config.toml
n_layer = 11
d_model = 512
n_head = 4
n_kv_head = 2
head_dim = 64
d_mlp = 1024
vocab_size = 19947
activation = "swiglu"
norm = "rmsnorm"
norm_place = "pre"
norm_eps = 1e-05
positions = "rope"
rope_base = 10000.0
rope_fraction = 1.0
qk_norm = false
attn_scale = 0.125
bias = "none"
tie_embeddings = false
parallel_block = false
init = "uniform"
init_std_qkv = 0.0185
init_std_o = 0.0
init_std_up = 0.0185
init_std_down = 0.0
init_mimetic = 0.5
optimizer = "adamw"
lr = 0.000836
lr_mult_o = 1.49
beta1 = 0.95
beta2 = 0.95
lr_head = 0.00402
grad_clip = 0.5
warmup_steps = 597
schedule = "wsd"
decay_fraction = 0.912
decay_shape = "linear"
final_lr_fraction = 0.0
batch_tokens = 65536
seq_len = 2048
doc_mask = true
z_loss = 1e-05
train_tokens = 346200000
steps = 5283
dataset = "wikipedia_en"
Each number is 500 + 50 x the weight over its row's rms, rounded and kept within 0 to 999. Layers, rows and columns count from 0. Numbers have three digits each. The size before them is the row's rms in percent of the matrix's.

# up: layer 6 MLP up, 1024x512, rms 0.0216, rows 137-161, columns 32-63
# down: layer 6 MLP down (transposed), 1024x512, rms 0.0198, rows 137-160, columns 32-63
# gate: layer 6 MLP gate, 1024x512, rms 0.0226, rows 138-161, columns 32-63
up137 092:420513526460414455541482502523580450460546462529565521523421573451541435466563522518527463443469
down137 099:511453557521541542545500533505572462444552468492504440495429497466494473518622518469646474430412
gate138 088:470486488519470469509508539432500538448375507563436444493543477530566386464477524464499505550565
up138 091:493542454501441469545505595457506455476484504551494497392419521419561459451426488514495611380405
down138 086:473587470483466508538611427550489578487465570482533497505489502571467507477553535526445480351451
gate139 095:492486572538486485451457452518529545477531436488552381456458453444538542490422504565466505477577
up139 101:485386445518560522442529538611551456523397444534525535521589577507415502478448555439484490467493
down139 105:469458559541479464490518472475481547474466462435525415509481523519489531395466474433488533496584
gate140 106:494523522535562444475469487484511523473561591536467557432535575474486512489532515519456634510490
up140 107:466539615539559408444441511541420488510442480609508554541493523426564501505452558500600542500556
down140 110:482541472475593440484614550509355491491487537554530449464559469477489443446517468562537523531483
gate141 090:554505440421515462483511489554495506569602540471426424485487626483517510478521527568539527455581
up141 095:490476512550497476480543459590544429485548508508602611514520394473450506476440426484471557443430
down141 091:548500495492557541441539565511481539538456504579575478456612555445592511466453565453544518575483
gate142 106:462525390507488577492523638446509573510526475568526389485531522419579517497522441449447533498541
up142 100:464424433504497479509460515468550456548504519476509462442547600545597436446567522504460457472452
down142 101:629522482533553541599566439527518524513534386541551529412475438496449565534550536518623554470469
gate143 111:493460541518449559412490566500490523504460446480547512590542466420511476493445596605545463548478
up143 111:521505505356504522562505547465410627533425506462556542445560521520505539562461599490540609515567
down143 114:438521461541499523534487567547293547568446551499494530559551527411475554543498499486497449479466
gate144 117:521420610446542484512558560514483485481459476421544604503480643615458475547430478545481434458553
up144 113:487428457489522518503475470452492492525521517357494434468480495493466636454525547520515575462495
down144 111:570454547484578537571472502432426568553542608573517480515511474396607450547435494442489484578548
gate145 105:460421481534463480484501515475504500515426518509506455466516471444491483559454511527527608454569
up145 104:572485530488515514529525576501521564481467368493573430429577566479501514490552575481536485472457
down145 108:473498438475560577484538511501539568485546459574510445515446591395433486534487575605443453588457
gate146 103:521429436557609541480508521445542463356401542546547417525513449502397495468569506512478440513513
up146 102:552531497457460473454508557634420472496415577420458549565365592484433544531511477460548531479472
down146 103:481458549427463453574473471519555466482540575444551489493456530492566556392540474566378514415530
gate147 105:524564511454508555403530431510441435505490501517511513520565469477513526512527539499461521525407
up147 105:501470601490421479526466510615517410503558416547452559498428517476477486620367509544534580471548
down147 108:475560481426528455620565475485495560593473514461437388451583483508496396517477569526430428480513
gate148 099:443475430543382516563507505577399521458550570555494524476553517427530486448491512558521427513432
up148 102:493497576380559636446433518449519505559495477546503434595581523499376535490518563445562557496480
down148 105:481452496513546521475486460561547571566553516495511526496436434496552482484442421533555513543565
gate149 090:502456522427617543474495525492418501484461411471448537626413442467484568556442538430444526535425
up149 089:473453467512377414504565514543457453471614526493479470424552466501601424539618480525451497427406
down149 089:569540498510459532554456511531341515440384562531481483496493522538394476533465523482476476557501
gate150 105:426564495529542384536538513588462514531564573470524477583615537537618508474540498492467484440494
up150 105:423468502563490547496531480472526489489442455477548550536499526514510477424468614604479407430546
down150 109:465445528546475539508436535531601469418439423525524446416428478509414474552406526495415527487462
gate151 099:469612494470546510551501499506468446459486580615502493567537553519586428581486514524588583565569
up151 103:468613573537388495547576529454556492569496507531457536558500472471502476460527415602529477438383
down151 099:532524554561435410526487497561542537406493419483476484436526519442525536539456442526506434417503
gate152 099:546517498435431525464509467481419536453428503493469549480498435486572473440558497478562478486453
up152 099:517493544515461440487467550481493452432485584434529551433508549495503591484518564529479492513465
down152 097:426511553519534494472507467537621529507421534509546575481558579437555540399618453378513424474456
gate153 117:455544477487445449505475533602440407496493564594565447485562552458529533517477419475522500450501
up153 111:530530549441496473515554466575447591539555455496479501442442515537579531451520552479594460540435
down153 112:556476426511512513593468449504403531486507505525479505471481474487460471529590453536569491609604
gate154 083:462450574460530579540456555533526545392461393528382529507465589461421603520463449543481580531511
up154 083:553464508452442426457506462495568468502498543443507509485535599528519502501596456564528470546517
down154 083:552447429539428550391502404515519511429460468471437541535509529545513432499542516530568511495447
gate155 089:461471528510464477465474492523488497469488455499496511527500430526463395454479583469469434493531
up155 092:495510528574587500534537531477435577460469489496502562506459532445505425441399503433533459503603
down155 096:499556443526528459541502505491528544538490478438473570507457529460461456439521499390471495532525
gate156 089:552521610498499473524482500542490433544526489514457537459488444456519517479589450550425504455536
up156 093:480434560557425547571521542539416527543480451575526512566522540509479502505538534472505525547534
down156 086:499517484527438482455632573462392495483395513481462489521578528547488460515455558468468528581386
gate157 091:481505520491519428510548459474617528496532458544487584406469562615481479388438468581475367443539
up157 093:489517576526504586494492450510460580581498454369540500444501427481559527562526524476354433589481
down157 099:428566465539532454553462507494537502486473505560535453540438517597462494434550522450560427587410
gate158 111:440471457442431539482534530467425570470476556452475481517472457355512551516513510480491431493559
up158 104:557504483458520478415443496477521437487527523485450628460475558538558581466455483483517512506586
down158 109:453559476499437470462495569500512545487551502403494564515439524468463547493449486446496594491430
gate159 108:470430492539438515567448468378509531507464515521461569559453589455475469543422524537612510408520
up159 102:491464454517459444540552475523444504521506577473591512503386469458530523524572629492499492516492
down159 104:611515512554414484517554603512507482448521405561567473537538559463452454516572527452500442432493
gate160 108:474491584583532541536393491459531454405467489409530543510480608489504499468465644450442454515450
up160 107:508538549492456484492491458543496430423496509467464531515407456462503448513469427544462430476501
down160 111:460428445599497538477523456407538454437522455443535515460526500483477567544530553542385496490472
gate161 093:522537538418492602520541499444479507435433460527472519456539510493466488518569405573538571447535
up161 092:490510562555425575396462588487536532524506545470457479456459435519451532545543477500591467602490